config.yaml
d_model: 128
norm_place: "pre"
norm_eps: 1e-06
rope_fraction: 1.0
tie_embeddings: false
init_std_up: 0.0647
init_std_down: 0.0
lr: 0.00904
weight_decay: 0.015
dataset: "wikipedia_en"
Each number is 500 + 50 x the weight over its row's rms, rounded and kept within 0 to 999. Layers, rows and columns count from 0. Numbers have three digits each. The size before them is the row's rms in percent of the matrix's.

# layer 9 MLP up, 512x128, rms 0.356, rows 258-312, columns 0-127
107:502492466514542553546447442501490529516411455541492542555434555471435497424433489509401443461463506518513489490412419541533461594360536552517481557615443525517562498392490460486548518561532564379510493436424446523420457517424454454509517454480489478417500465570465500530504373504466448461465536563423515528496483503443451507469488460527537451497511489561460448527451501468591599543538
097:454481515472541559521443578600457455495492399592611512470499515465586469488522607556586564444565472525433478480604504451446488578532412474488495403547520519535453543483420508448518505491461505519462438475527496574475508429531487513507491420516506550484557454455506422458589544478447509491471499574508412559512486465565544446493448479432606479424532525428460386485481487442442511521442
096:495507543493568473566476489511494535503562520527541573456463568477486489457486568588483529528516413590441500490429472573501554470479417407482541530472441472487504395484427545406497493548418484543445569543586487500431457507521518523477434498529541513474488497557572526569484577550570524501506490434397527511433455449581431488569475508572459570483429542531597469480574459653474529575520
097:506503439462521498427535439420589524483457514479516494511462557494407523568587513466578549521480496477496546460356520420424494504538461545599461542524512446525490490428548585409537466548461456544578390576463490531442445556532523588542458422526560503506505432535518495485485475493549510485437476441520494532505538519491375491558546382501450469504572512424486576511569541534543484525595
085:398560542484437494603518510541515473466492448584519482500476505502442527487502495441542534449448446515475511403507455454460535465478525568531521406439572519570569450432560465528454561476520447493440485526529504551464510550446598467466586459483545472408422519445500526528601428490594347520470425406495488434507519491509381399569506526493490499512545506530447461463530523519447535539420
092:548472474487544536451559384479515494485495473586442506527437533426510438554472477525452456462557469448427469502402503475418481515437609521425562500547460356543479505444470533445578530553488399582477551449428554475455535480488517474455480556542463480504394507624446510464574417450476424436512527474440459470441569545465454496513461467537585526442463500498454497469538428476509458479456
105:457570455552500485428486449534450464485465527494502563523519515576478477472453485449489452536646476521413527423499483424363469565483496366508498478536539477561474442542522597420500439418546550393524504437530457486548518544450530568516394564453437489542522483507478509490572471483564444465592509432504530554508514541633497461422491443502516536492581512486498503521467418514545527535454
099:525459483444526556508604446482535526444493522533600608510506547473491524465583525515616555544543499538459513446451493448500424517482412610517553619486437460542477520485533511463465458477502465505467411482494462499490524495486493505482503402455467489539495453457594543516557620532491522587407405560456503586508649488510456533540455474546519529474431585476437487567516504442494501514580
113:490463506501573534458521571393486445516503514532512473400485471550492500521521563543471513514443543452523398539525453564564614491501517569544518494477490478575510561492454576536481553487424429554560487564432533519535583335490539493574420485529639484549412436520534524468525412473547423545537420509447473492466547508500477479523500423496528524450540454504490512586532555543518535565590
103:493569488478516450508524470449473526456469505464496418548549483493418524484487592473522542543550510584492486515534512610559460507538459489572520424417534358475574529484483417525527474442484557499561504513466499513492433474572645426507446438508541541418563524542517456500493548505434516400434385537491502483600459462411445448473484504556424482582498490497452473406502494506421435470561
096:478607601526418536441508536496524502493571388451509489483564507466464503590450559507492414538462507537548614467492524415525461523497552503471513379541572489502537515482469393513544447458391459470515511503511462493415524391543465547488454581519449511483474449516404432477547419524472547517485513557506550495503488498506593484467469500467532602450524443441439502450562416423459516527591
102:532507458488514448476511468498454436460539600538538479470478436449447464509535496524558560455521518587501512391504498505508477518426569495553436365506482478578414561440493467461534356517485402441480504497468533529393529538481445602539440493544470556455494520473465453532461590466443520460459528529565558449564629476495461554546515440499500479500517488477486473444524519593369437545475
098:583487452510581520496501473554477488546626574547384482472496482457492432559481489451545466411532537495599435384453458525475570558533502509570499550536426535572522534508508487446525510493582450546568539554449551434519508507502430510423421553498494471568476517605471539522514433435609531569549466463449507474451507518484536537440432561456401488556501490466483524611444510477546440506540
110:474513516515498520495413449523398465522533523511599487557467547562514411461511477459507510463460441548536429579471467427474481606515499441577511422545475501483414507421598458541481471542533370531467442450530479468532427444392477512411519611506528586568514446413571532529499562459575582534464440471549525507475575533484487517464534504526460496494456566466533550540447451518575519569536
101:568561459570504483410550461534518615465520424454454549502468497483495512434429434486396457534513441526492506496494556454479461537560457498521575416557560498509568452572464445514526472492494508449571451502458414493484571480441521478465421490484384525497574452492475561559576436469512515593551453502568573457478594475543537422414439462503416480458515476537377510495432525478564492473572
105:457406467567462605518467499510448504467488565580490544547530609397527561451565429394522512472507522482421431570537465500468491524503575494548551514486535462514463473564524508493522620509540515548445485484485523541410479394423404510525445526461493482570526520460467537461434478498537537519473512598506415530456448542603525512433465442527626531498520506476573441541480456445477575478429
101:363502571612502494500464420424485519503506502541504572424530441545504542533430564466440635518555463437468521525454532463520472566443459540550494474536433483554507500541488416487460601517458555496533537550557528510524467525486489517498523395543501534519509454542476518426467483554506520549527461516529435554469405408478451425514503448536605584402464519497470466429529564460450546611564
097:536493545445539520476540541454519526509493559495543507458576512394439500478483488566505453433435414572494601465425450484496447525595447521444496524483494539432541567519482466453530420465383511549537484545441446554525447430478546479532505443477491589438590490471399559508489523531452522587494538539496499483333587520474528495567511534553470488486602570560566415574506516449520511541492
101:444438471528455586411523482535451475558447612515598402590512510469486470486495452511423560517522503512426420529484485509522520443426568452475507421481550475524388459482430475457466407535597521483514418567517478548557486464531586544520488467452576519483556607465550531445494483583511554483487498479495452517428484483534486477395469457526518583453505444545600560571533472530560540529448
085:527510516486483516455501448445508549450541428516435522492517498460446455489522406615605456433527487480602542572473469474472483422488553587568607469500498504548508634528505534462481418454580450510496471590603549524472462506543501455490457572478467447559512481471468473454449478478501596518410568524494425475447511505528517396493492489499544440498507514417501460463433386477520394421511
111:484593556473403546535448479465491536504483504620442538490532546527456432440507559406416562491614460530598546530466471491498432495577535511537406467569538474430485564459474518456501470465445446464484439536544478618508487472488469458520547448416547547517572551483515469540466518529552543562404534496478521520488451510530475558564474451659487421467481525550492488472535465543516530390445
103:548480495536528475494481447473571508521500448584557480444535511554492475536531474568567468538450473469567453555501429480555407410502495604534485498517492480537484563461372575551541463557547393457541429463559539562533536452449515550560452540434526540368398471517541462473450484567418421548569426510447467570544480473498540523509421445503469523539458496468483563638531467520496475487532
105:550475458574507471514521539572560474459613493476552475428539453479544540444505477490455536508536563497521463526471474529464511489445512453513413410449452533413539464545423492503527438439518517495480408433513528581476403418481431535418587488477499512467464467634656559509485502505443471380545467540507454500470526560460576453481476524593462418539457585520435510536500462530513464539559
100:457494531552553514430509515515531443504581494538515514462479471480531540533417517410527538506511393440409411491546488590527447477433544520502506566369529378466496531580430452527419486514480536534492572540542531518459480482412555461409516497611556504495580564504457538520402516479512509507601477473467526524476456501426484464503485453467531555458542444542494506623526534584529458459390
094:500498506527545437467557554515496543428509586599424444476468489513540428523461463450546573652571548534519474565529472506506455425420568532478561475480393496510450499492597508585469474491465493487448464549539550539568357430480530560491488416505474593500524504484543519491427511485534534443515564461467593468472532560506501427483440442503467478541421493476464504532441468610524516434580
099:563525440571469429418496450442547508465476459463475562588512538526433477467376533478542440535631591596450591534464505458495448585439440522504433570488476512470550454545430475500558479454463497482552461519488566532434413479480427440544457581533450552490538457569523507479500450447514494539564488490538532559404511468525439583465521586491486576530503516434570460541554525413466499474520
091:571438458524480521468516517535541468561496478512431505477509407564460543527381535534513438489479413433503481451498499449481473437565412530533478527400512510531504544513482541552508524493496445504504497503491491527418375501480580525429545468520565534518442556523592405536424473462496542555447455499495519472426550455535510585485464620550502472357508608492491501481456560469571611551407
098:449488578420475529414529468518516510408463439483444537456493552472594450531530432448429458568426540453462497478481480441512528462598451536569529473478486532530535601429537450553464559436488534539544499609454479451497494467444605519495509442414549510571477421549572493478556509574564483420445437538557583504526524527557525502505464474484534493571432544489534494519652549473414513503518
104:484377453483456551519453437424430576554460544405486559557481496518566489414488524586554378487490414556476464479451476493566550570408482489483501568534410503487414461418552449446505465463559541556540443508594476396454517522467552484551479482545554577460508519511530507464541381443533523498517495443450476533480464451492517496577433513491504471491472454479527446499438424480540568596477
109:637491574573492564463463501401494513453544561476478479560480572468463481427414437462466542501436470528498491508569446532494369472471495506438499501556566458525527466525484544532492475505468558428553461464421382434541462486476512517566447470513523459448523455499443527511556514512467517443483559477573483532534421447585502485501530447586471538467511509538392416494543608437391571510588
106:557478451478506498541433473494589537595456461524542419532552461494473513498456423436431559491491516468483441493480481505591517566593570551540481496510498483518579526461524527430470410510452424524508457490496548475501483507565516519503449446457468474662478549522469441475632601523516550555548476461569445501478456452567426465424441598532484438500453579592448455486576484470521429438474
097:468510523477456398437473493482487505542427480451457595526510472439509432487578564501534506579444545595468415516465411510565500549498530528474469481485524563456628431556490542473491470471578493621582392486554520536499466334482409470480441413550420543539460518551483535497551516535516488529548497506543540489475507507515537572493532457499534460513501486521483497640406517549459494449457
098:478531450547437513477402487553471504453469546428462453536521516499532509436443446502508507538450468531472492484420562516568545653445451409495597474438451500537520453528467379507419465546526472459476593539421496534491480610472501570496554463566497568444535448525525341438541522496479469492511440536485518517458553409482502425568459545537520462517487490621492493544477524409517490496449
099:395544507510516454505431484565522501466577438485603445476536495467498447446539572492485471398432489529538548471508516566514562442436460549551533481533543490488484509442459578478486480511535523418545556441519503491522529558599484582605417521541536489415516549547563531468538450496518510448423587532464500481539583530509500432527437517500603532548609363456516458552445438459402483541495
105:509524574539456448517478436505557458559513434511514500541475504480488498545520481537467387434516536564453397390414467437506534460490582526479549490477485477479551412583509478498496540556513479509465525491623529524533426412492592484514434476602403624616461431575429482470482482466508520439489501454472483569525601428561515473471498530433536518513481550501488442460473396494455497570474
095:483469489596508466391516477412561573499527456496501493557483447473577527440542542429439526486441453458479403493466451510468562523520563602483538505518414598510504458553330484424553468416565532480476469466483577529515489470452461522569555513494444504500431449541512601610512456487567390436529492505507475502481556436482468499505460493517505459466498439524374453504438435475491517532488
087:475486572445512487498487451507531514517484406456528506510476524470583574469555462463530474505570479458491441424502411537465446500510548457493434475499478590449565441499520475422491519457483416427491525542549545516569391543554541472524507540566575487530499466633497457460545437560558565494532490488494591531470573462555528377508531525506535451599497488619559566484478496539405515571369
099:393496565574484585480482466466542466511471490609421458552532466488396457451533481500436472489441453489431533475455438550588432619502450503458500559420526444466514445414526577478531563452560477452506659482550504437452439496500501472461550485474475519513517470511534461526544490446543489525502560473470421490545412506424484432589504503563408514512577501524579552538517572502475536523426
103:485455486430455547522499463514509464505531338489438514502512539551455439437505413486519482542487491508555550534489492670572523551510489600558473525478453488495458593368477568538492438438441503623515458490496575465411486557462514487468485490497524590547552493423534465523500499472435515492603478429504522510580479453488453425530518532419462475418485476421494490412534485421499479477517
108:484399521513544524512383507545572533548476552589531434507510489558428456523518536419485576513466462460534453494427574492590439608508498495554463424492412514544521487499499405425532559561543532528494510447529503496525490496494550543535506522423475513482467568557555456416393552573453505517428437486458487542447476531521489485413400558467573415443465556499466411501454464476569439464416
099:515473437549540490547557500396507520431564494509589455563529498455517444462524571477502532498427409517427535562501482537423494540461496444485448502551531559503534448472500601450543472439520503562478500466431497547454449426510442536437522412429491538494449442525456520571550501470536357457562440468579473535428608495481580459521533564465388500445479385509524506500493475496427429562441
104:596442488466510437526536556462531515528592533526400422485458399513497523553592518491498492513460474525481416448435455623552512445543489498592538427509550525519503494542578430450540406534495513471501558436575467418520469512489466473483454449506487430527586540487509429509533544529498574457518536603463513442385563475547547492557523438554482531351466526471520536504487484508531529556404
101:619618506462524539503460474467503490460542423499512532517567566498500529437510466425562602519495468529548508538499511468460446521476520455564404504415422492556503499514494437571485572464498509439512471498391450398534485543557543477523488526541550465565454521422507506402516512552475503460523492418412513465519454526570489521391419488524419527451511440466438548417518515408539414397574
110:494538499564485534490522523470510533630453544551461595537531391467423514487440488498470439579522476545493493423410568525555519523464490672514490464524474436504441511574469519412488482523551476546519573484506550516484548550440496481440504551555466502401439508514458533507446491497443473449558524586461411442490449417399441450396550514468510492563441528520485495540514473399414532469478
113:482478536498451370494528555522515417497593532470608517421560495549544479443451549543528458438541477432514469393539425508591507491435501458499499477620495648538516451524548404502515473510460502503510497426437522526435495490498500421596523494495511542630491483479465531425559505464534545580477448551500518438466452415473569472457538477497505556446484498473541545484521422592427517529528
096:444543618529599346533561461506471501499498515505477533479527504416503501440424442499464477527484560484645488528372508510363392486488471533503481468503500573566547419497522439505510511501452471463517436544400470475443503547549483463486473493472613467551469488517439509368459473579506474550449408455543463537470462438463454441477450488500506442519521510501462481553513539502481519432484
095:558470498467514470490523518496428535523489546477533360533520510537442515426551513504557473482445579496481616626441437550487468545531403395489561412479557459561496465468467497507505434458511522554570538458520503447463539482512564492497415458509508544581443517523603548527439530543555389473491454618434539380455478532479427496485465493511471582481495537454430542519509477562570449486466
076:522425583474503538485508453459519545470439467559499467461385533511558497576440478571517548482461531543467465503351526394492523474483513511497501468439478404534568534522471495502521533494498472487613452428510472514446410512464514453381357592506499511462433447547434460412459519544546485494429535546475461490459573536604514533507569493423543512448466588561544444490476490459453559505515
102:555550500540539444462520518407571517493545541581506542478493508517564456515442501486434480479508496538538542481486577431514473473510489579618501572535492450456448386478582529491524453488470542434472555408564538544484513559529495612444420610575503439557494539484540477520442474590543523479380534561536461512442550454605461499517498553567530474518476545603539483428549466430553531424509
094:536486511566423570437560430480586512521481553489536527469593513436528449468558504540439421462470368540527487468472535572629467505407450494569569453401480616566498469449545525521473558606493435491451552409444503464528483480458490432517506501517483451473522594444515525492514452471441559458552531528482413568481564484449515467524509545542575596554486469539535471477541491453457501454549
094:530470491567556554445485539554487552554501562530541445524476496389552452477560550470449431527501533482501573477451551519520547451465410506555505444511527539518447496508519483493501521468439567434527403507541500612386427489482489372515515562489426421554407498474516533548426398463532376425474450467492445508531396468547465495482551512523532523480487522474582465573554529531574588555534
087:432456461458486450451493462608484446461461569446505571497529484471494453436427556501544552459615450577472476446575479565446549441529457530550492527521584494489484519464552448549434482519526607477501463461497540466396463537468459460610472496469458462496431510539496494501493486502515547507507558511505516574541609537423429556532461503560485499472600404396454551451506630441566487568463
094:540539638432540512522476571502535496579514524503515534551595429596498501448570518499503508468488553502551430493425488557434435469609529467441434532572502436459474492531433501442548472413505503490584483554513547449470438511457490486526501461578509610434406528509605553464509496496589469494597487508504513542554502466508585537514424399502524461498364526442446418506519495480510494472496
106:471432506511533537470483573502469491512436583538435552430507490504511445455461551460550525485508502517560478454571458364455422569518519398485597497626536372420466528517478507511468505501512561547592427467481617608468561529493538520474500465516472504535444463553565567445459391497479530542624492568506498523502486527561418531495451485545483445502480487499533497522581565490529580536490
103:470529496499529519456320537521543552579508446575514476538480425579529496461528475467450492394496565517612529530444475556491470558456465513487556560496567449456536512409537458470412517484577470463480564526443589443452450461376454494470481480545466488401564414509466465445555514574548485514452523460428523535553508482506602561496435516500519434480454511527455460446466576493471567466535
# layer 9 MLP down (transposed), 512x128, rms 0.372, rows 258-311, columns 0-127
095:491488464563402512485498498461506499412536535521434470494429532565591469508460530440476540372452562467560403547544509424493562507486575531380472511424494486428452589466552408488490500588508461429448532479469527459497497583483487526505491460545552596523510464524489505511488450520431528510451473466520494495542459424550604501567591522567519488476391414421542523451464495616491487525556
107:530448436395468519488526527553495469527523498495531462434354554546525510519454510459455439498469481506459535502450551585434477449490386443477476529388475474520586439474461492535555440497472497496428455523479544470528524499519556576555513483559465475491586453480506573508645447562647465571422443501443469556510513524426498483438505445418521531430449464484468476596434504463492552473537
093:463623491545617485517480499523487502440501412466487479426495503488507447495517466519526506514487504541483474570400395373462547439488521399460544539516447456475438428447462423471496497494538487571453388483537475529443545531535452512471539430479467454495529474446533477434468519513374539538466592484458454494508417479609480576542563518453490364580578475533502445460533491475449504495547
091:539467531588500527530461516473478434542490602490504441512433405559560473418481541450483509558450553449510562539600572514487510428514543498462587536482515537474524557492450442473375457566415560471511514411560514457667474461522527517515415461461453502506485463510482485518448552453469513561565529502444512527543486538560532447597490514605558511406461585581465521485471473553447491464453
098:579518545506413565466479415521515545505440586536476478461539491551453592537539539521457456402566564491483530421506428448440604471479484483478515535508455578395552484499479357465508501521533515463546469571445462519579520535372552425544490524543486490545475513505501484540544527432594635467404439479471493491560517439502535511503531555457530498528454392542492514516484578488488471513425
091:435452441473492443452519512517579484473508493552529572530412518517558424505475539528446484474582546582593506411526540444550558477453504521498506515622502553525405545586537597544482452491428550516534442435468468435461459421507553582471479445563514511508485498505583538524534600472483567500551586542430541503574460512534500412486551517384456551518510574508478545428559427470559442504509
107:512427477436497474429505468457409649485519558508559556468530525476468506534464477462530445495507517512508547572460585536552502446433484464444476536482485489547612502469590538464474454500378465424539420494425495491445592535470462385492429480603483552540470415514547555501533491431460465472554462455561510479479563478545523470474546428520552634571511526508511509453529520507592460414487
102:581590566496450521462542511481556431544502535405439478574531526432511456488438528445517504584527460422511536494509504469481473499551425532480484576555525453474518566470494549468443498539548511564572454505539514483491564494437527582583573493568495438473536496505473456517487481395494480457540499526525493617530542460529437481504384530447520554581452443527406395466492503520519447674587
103:464418540518494534514529489491424506496545448575475467485337547521447465509544445551457510510488502564470431509416592544464529526607565525494542497441467521519415577586535509455533460429451425538467446487392473537567617504405454471495523474499525480449541546464479510554502425463511527480497479480436375520468526486459514467508494443470584517476591374481507469525520461609483488453539
105:571511494569536515492462591536506476534527549586473599587443462583480461484458511513547529560485526512528517536502552527596500492439518483542478473518556509502556519526490509561515506539500550541543456419592534411507488438402407463477491479557566414522469489516420547581480411410457442461573532471456559516515491501436542556482523532511523507440380488578546407541427600436500554605457
100:536584521452582522602395500459555478503495478480595554494587555489452525482558427458487560496594430500473489577454598475537448533442458491537552512474559522583470494451460525473591487519437463438540542512521491496609537530474486538467508595514516369483516471509540497565443449527602557448535549486440429478523498527573541496447532497476506587493492528587485568509504437413427501523590
114:519458544437475452556405489518438569401449614596548494479580488440552435511613398464495515530459530538470558468413470554501516493522486502446548470543444530544454519482440478506521498564553547552511523496402495463504535449509467519428460552554580488558516586409509553578482433434537517502490592482533443539509545463477461499461499379462499452424408483503549537460528548519465401492451
101:508578570453534448512440540367561533442515529483597524453434417517447527457582543524527596423514432472371442495480504482580493437540538456489510468436494504529554531514450479495501533460477576460497563488440569552468471485513584482529436508521445470391558472455439507457561506484606452451470559483494532479514474490502540522552513511611476367524538408526468512595511495454489549444522
111:564521543503533376462498468482577378518539489482593444470511494521434461454449485458438531406529532463498501385504504497528449510394538557529405502528536514468462537526583513604589509484554550515476640671551547553495525528476486516512491491524449459598524556528523508491586560504542566472480526494541490430505512460516495538445455512567440525410510494573436499439544516496483517513526
095:542491556471513514359531525416498585484409434446537520573495622504515537527468528478510395486407470545497538493581484507514492421598459488493506486516353499537512485521506344460577532472408508469507518542504469463551480512479457461504506495488482551481534487554535441427556454492444430569557485539437532505518504468565509428488620419491525512473527399574558522539447483506548493507527
105:510539520501524527539570423493529426567532525459459509520540501551418543494577631530517503568458501561665476483509529484512471588604452515523561488428515481519529559425507510477528443456564433538513492538449377487455475533545593456573558554496410526558473577533564442475434471451532539477454474528524440567515538492412550422477449451505477561466473461576512478418433544547503473485507
108:441532535512559419568443510438488363586461582517474513485454491534498525539528476473461486577430475519499524397446402574469541524487457554424562476472645515428443475588470499544558511514439475468488445459514486489540529480458529433496459459454484494540452520444459613567520524500466562518431517563551574401517567571429490504576491610555488546482463471583481502556529466502468526473520
102:553584480503496554541445501549445520443494454568453516473635579472506513519516481425498601517456472555460482572633449516503504532488445495433614510529476459466497523404477468497520575454548457460581521508514461533469524498496516420509465401488487550491482499508446438480525544476541466520570529627470555557581605493536577529467577448443381554522477525483559515504574513539417452531539
108:483613478478552422493580432521525474620508579482447462535525491427534477436452465472543482544455483543452485485406415532480561443505498448503496494430487552484510555419471605555473484531539517544585456472427573545452494447530517512595518456503467448382472498529496545559526588503547558433535606417407608511505507489479524447485462505504494436476500381513560461469522550489437449504529
083:467491475555464420577474521482542479438512468577566450440474465479476535529531500492542435578491495465532425438506455526461656532527406477485442546489587511461487367490496403492517523510500513490477363443508371551446522489475477502450521449476551622501493449557466552527462463462452487565540565518423465441586467495448481567461545507527440501489473530513500452555529388498450582531486
108:531555516456523467465504466479487467557521518534463465492498501564575513535473404568559600580577528524429477536439485615515531484484585540553496523491518495525464457445448456567508402507376525513467491468439610429558555474460529503385529466444532481520555578501542543496506558563429555483536489478603438443557476464480442473519514443498503571462418483509431548471575446610553431464544
102:544519494478564363518492504474467466541511449408534527522473517527459520460482400506503483459551558452413494495497469492559521507482532561524479512521522466457392488448482511530490494528413576560603544494540533524484483558507442508420398444573519559477527481580519408592430468554460478522535490528550569414518559439484547425600348447461523403530573547519483474485464563464482420481487
089:610617497451510564552504500503492471446510554520506455467392501531495509526496449413459504507454508559588486527494415495444579468451511393522509572455540470502459539493552486420471502573454498530440465563517411557510552526582472477542519559460472467479520423490595545499454543516329532544579566516480387488587536517490558531461557480553557421525471444443536485575483531550459511480498
110:551480498627484570473566507521435496586397515425435517494452546491507466474578514581524448528499616475499494453559428560452546480513446510409542425483527531482587576530448461450477510554484602571543533476459529366549453431450444444579521516510509565458487514502539534449522519514501499472439431503552587570516576468572453512530525433399478419511438443438506497535538509488479511470500
092:527544519475505496498505495466494457468460512503468563419519490456432492546473442387534463527466496502508479465461532419493486464536532436459382479529486590389585435488514534492505487426487491481496480504527482504456492667567518523523547482560561516483494550495524553430544431481561427450454527497527355550591452540530538600625513467525430447501578545462595417484449424471479449477489
114:482442462501444506486522522553475550533622483615511510558433496501543468510511544571569455509478535489436553444496493519460456480413471598478538530498450407523511387595470535519547562447555464511538513583506545530526515461482587511510588526415519532479518505556478578485480407494452450372534566574535404551441533506574516538572504456474568448539479380484581535506558511493502531442524
099:559517487543536543523464483495614489478453485575467511577457447485571550435474536549419450491483484500433510447486518464472413470413428487537497594470590545528548521513477521523471383471451568451545423434438451505507555514460573410491521533655463478445566539583601498500484467429543538528533576472556550493520460489508453508503485518563477520418529559496482496588415412514515427502451
098:490492441450526497448550643452467519536474610523477455588426514482523612521451483464501548452513500541535492529514538536575474479579497473530544471494533584479510555555452456484520619476467519514481526493451308505594641476546549467515457525498530513461401506503505457439474475485513505509544541483504552579518541531490450571516486501487568549524549481531537488615496475441505391482423
107:568482473420513494534397542462531564486432584529475421419489528516377464479499475538556503459526509430430531509500404500412466478468499363500463432549471468523550476442481458486518546487475575543507470542482574517547461530482514528356480482534551507535530481507514536546447404500475534398521504493539538489484580506561490571471450552509456504404489566643465549502541471507370510504539
107:482473492612535517611506521421496574467554537442415574516525524509562425434520462559479522427577513458414560533500418514599443458562519571515540536472562526464473439517509404506546490557526550527588539529499491546445505650430539413528435478509526476522532449519583554487409520536574498501457439447438476500524433529493445511517563527523526544478569442558499468479452496514473581521426
102:509500418495429579463535454498461621534564474531451466503420442465470531500386532482441525586524571510469545478443487506450563576492516565452432471522409498439511496489457492600522491445546499483460493499445490503457433486508531366424444413505575498450428529523520439647476498576503503509560532497504547416500562409536487468525535451453469504460468550556495496461519562427476554488608
112:591542544474511516469441473495513472545487532556502465490566562542465473502611441534521483498510500600507496522567565511539513451402509566518504449474503518466459496523439524565510530548491468527505503457463516546443535528413578505455493642629627565462495479516551561506475473498562607537514484428553457526533512514523480447421368406575553507452492558449365505517519431525494543551526
094:493399415533474436477519526458495510501558497519487461452442511477433537466501541465428549438445438444465530546413428447481552591475528504530501578525418470509428478552502436406486503559423555454516543463535513458499529510530580461476466435578490604458501488514607631515547496508529521428446490525547390500513507610445464586419520567473468516498449568497524520485443514416595560477500
097:535515555406469459451477538536458451511496527545589454605354501474509465513425562497515484528623536436482443477512528404547628524546452570551508469502409460473593547533506530460475541505471572477475436532444462480478479489529430547482475515525538593503518457551403494485495475515453560481436484448513480488514542481412505547477529581483492489534443507500501499640452564501490395603467
097:400532597602618517480478504464567477500515516446522522614399495456508497514504521510538540550425515507456514524488480447453506549543487561556511489525534448467432426487497536512489488487569536511468481470528502450519471326467542575560530539497543571551418476491465504546568527489470512422612523522447569423490462500532451487604535630463565474453579501564518545501464474519495577584529
099:537521630512517589535459426450543503510574463511531426471432511470468494546502411568529461500467479435497648532497525572478506489496473493526584526450504531509494380507513493514570488430601513445567527504435406427484532516408583492444535535590479471527447446406517488556453394522382497490497442582452568503507430498456513507534479492458573525511513539492459476522447529484418462447480
100:537553508503441559595408565414451384383482425433483500563543508519440563577525499538462561475520437513501460414484467520503556526482458443570549447425508545460464452488546541471539502497574528536475483508488507425506564475514527446573436542478524437460410445518504569411549512483546482537504548569494434520474469583578457577503505463510489504431507484432424474604415422507569517548447
102:452479468533552471545569467473558481418530502492425381481543494565442437499376467584457506530545560402518455466527579549564444516518530501514539471484517561486516562524524533492436482568490455512469506504438517448475577475427527487518580557541535446530443532498495530411481432503539471502485545431465440556547560445362463460502515515463474401491516464416439464558441516634528483417581
100:465469527531449495492587486449507477516454499496471499607583520529426412526561453502440550467390439478512476490438559562393489469464458498601458538524516512480527447487520453534515502531532515496399507443430501546436609463454528481448462475506622468376525529543549439489501504527465514487575581371459474429553488582479444576469453495496504468514461541527426424544572442526550434522540
118:389433583480502571445547557556447496536497496378481542534390542458445446533556449542554543603447492519393526550503585469465467472508573454476522511493572456506517480379505518489465392495529472491494379505527495482492429491511506598460503462512488468477556561450611421503474554533435440566520467413458503472513529553498464527422576456465481446522470464587482502536532508482556505520449
099:525554488519499539541498454498462436459399459543411508484536435447511483545449605446523577572468476587515381577461461516534526530526416488533418460456455574519459518449475541526463496592512459500478519444499575563557555467520560528546506598533455595499535515524491489538538536520563416486485537469456477483523570523526590428434489529605459483623497504469516561554559581488448488577586
104:565452513532423515630408551533546444502447546468528509472498436484542510523489525425521536462634408543529471477555505505496431574557545563515517542371500486471431413519505516452528560437479429430543506522445475538503527467500533448481484589525531469475527437493487505553449451403509383547484511538528484407459447462527575489517496404440502518509490492491499555458515450521654415527481
104:612534490502571485497412429406509478529447478493605441404518589442485525526434443454533500515476433531399530522493422539477491516478510502439538430585482476431493538466468464516444566584526638460595521542572563540495472570477507545501528476550574516578486459438484488537486472422487536573474513530462475444495541434474520570384451547552453486479455547480474509580592506490489469512570
107:478562505544584485496576529432526485497531576493458540415491514476551486513470512539502503508586517438409483401521527463528394615499488505530475455483496429438611506498515478520527574409523505517547500534473494455540490584572393540537454494504479487411489483520450383392557385518402503417525527476550452577468564473510526489479461394519481481476593539493566495527498418531534505554454
099:462532514497604450503474492596623461479469528547465558531393555537513539493582558517530476502448540457546460442571488544549597461464471498504545551500518533479442408597478534511532529602502406605457495613541437531434533531602380530449535523559582523517525527464495537559498441510409476509509514438411474538523457508496476497448511481548420558472494541534561518483506443533523553536550
090:562494470518470494544505476583526429626485575446472535594374498463482543457486537486470554445552547650550420484486452470525558491468510436620462403522486507557450463497444524544496505488375540563555466500563505568487516406498523486506472594474433508508475423470465548467489510531543528527479526513568491456549552535554494513419415519479361485482522580523484495454553537458468514483506
101:417472493471469476502516466560406519441473376525525498518419487503460463609577451451599400578455604475522493548494481527503450393517442468501523485528527568474452493441492486442494491556553506378445466495517381521478559543489410530459598552535471471493524524490514485543505460425540471431453470537519481563450518439492549451511551423492600525565508437472491536397522548516574467550512
085:547585512465513405468558564550474447492599508414500453468472417493498491478491490543553474574518481451456476529568421598435485412520476585578521553524517432411473430554479510457442407485537469490444629469493423445541495472497468395525562444530491447544562469476487564551528562577407486544490463490371461481521508507497502494502448498530506395519539446489517553553563539559481443497518
108:424540495420489481534516485465455562562547542535529503519534426519535457508534508441555477482529514513547473535467568479524504530494542505456561463589418573424426500479511562506608523445540487486438581544424438430481470509608461561536409474511544430566435568545540585504499544459368548369526567450502489585518562480454474433582491480494565519472409519548503462430493479457494483464424
107:512515585496474528482470504527456531441503459478464470510513475567467506521506441430513531598537537570551520469530522522501454524520473534469501526454512530564453514525362522528553368488504558552465474515546362522487439380489491544459489480447557473547445364416464533559505524437513464538488580423454563489503518458521524424538440516596482444533593473545474548381567535493485546384529
106:467553522519476496545532506530431553451460584525422476524537486524429553572464525491603484430556401472461547515473471617382524550560455472505515452425587471477411501569440458558513509476509372537497463515576395457507512513497557441448604481593488485475501493440470503474516493514555442496589563542506530440491512564451481535508424383453461514463509419464500503508422495518549435547519
093:498495394494470451463405553527596519504576506465479577433430465500482535506547461556549448499485502461586579537539430629446433516592486528435455403523496560548573546424481498505458451491539534488553465471517567443471503553464526446533439525491437491512490536502454523499488510569493450398450521504355490522559514467523550590480558499425484522447531505554528600473452606467535579519503
099:549459544507561564400532449549550444491465617544431515493440488417521453582530460394530485541502568460486522503555476491430568647532443597450481519483452500530604558450518552543518585486514550534534460545474479530483574526499501355489502566525491456600595506471521495445484549568518538475454505587462474492486528444477467494396430522436527468453497514500529566495538553517452520479469
103:436447446462380564464501464467453538509504579454525526466466598492541485509518511540473519631590465484496493452472550511437500583482544507429608548464521388408489443463475493432506448496503576477517510516449538476525541475439511408541477502576489400399461509583521504476494415479535485438600567532514561467444528377442502519521479478493503555590484486536470480520430458514463566569542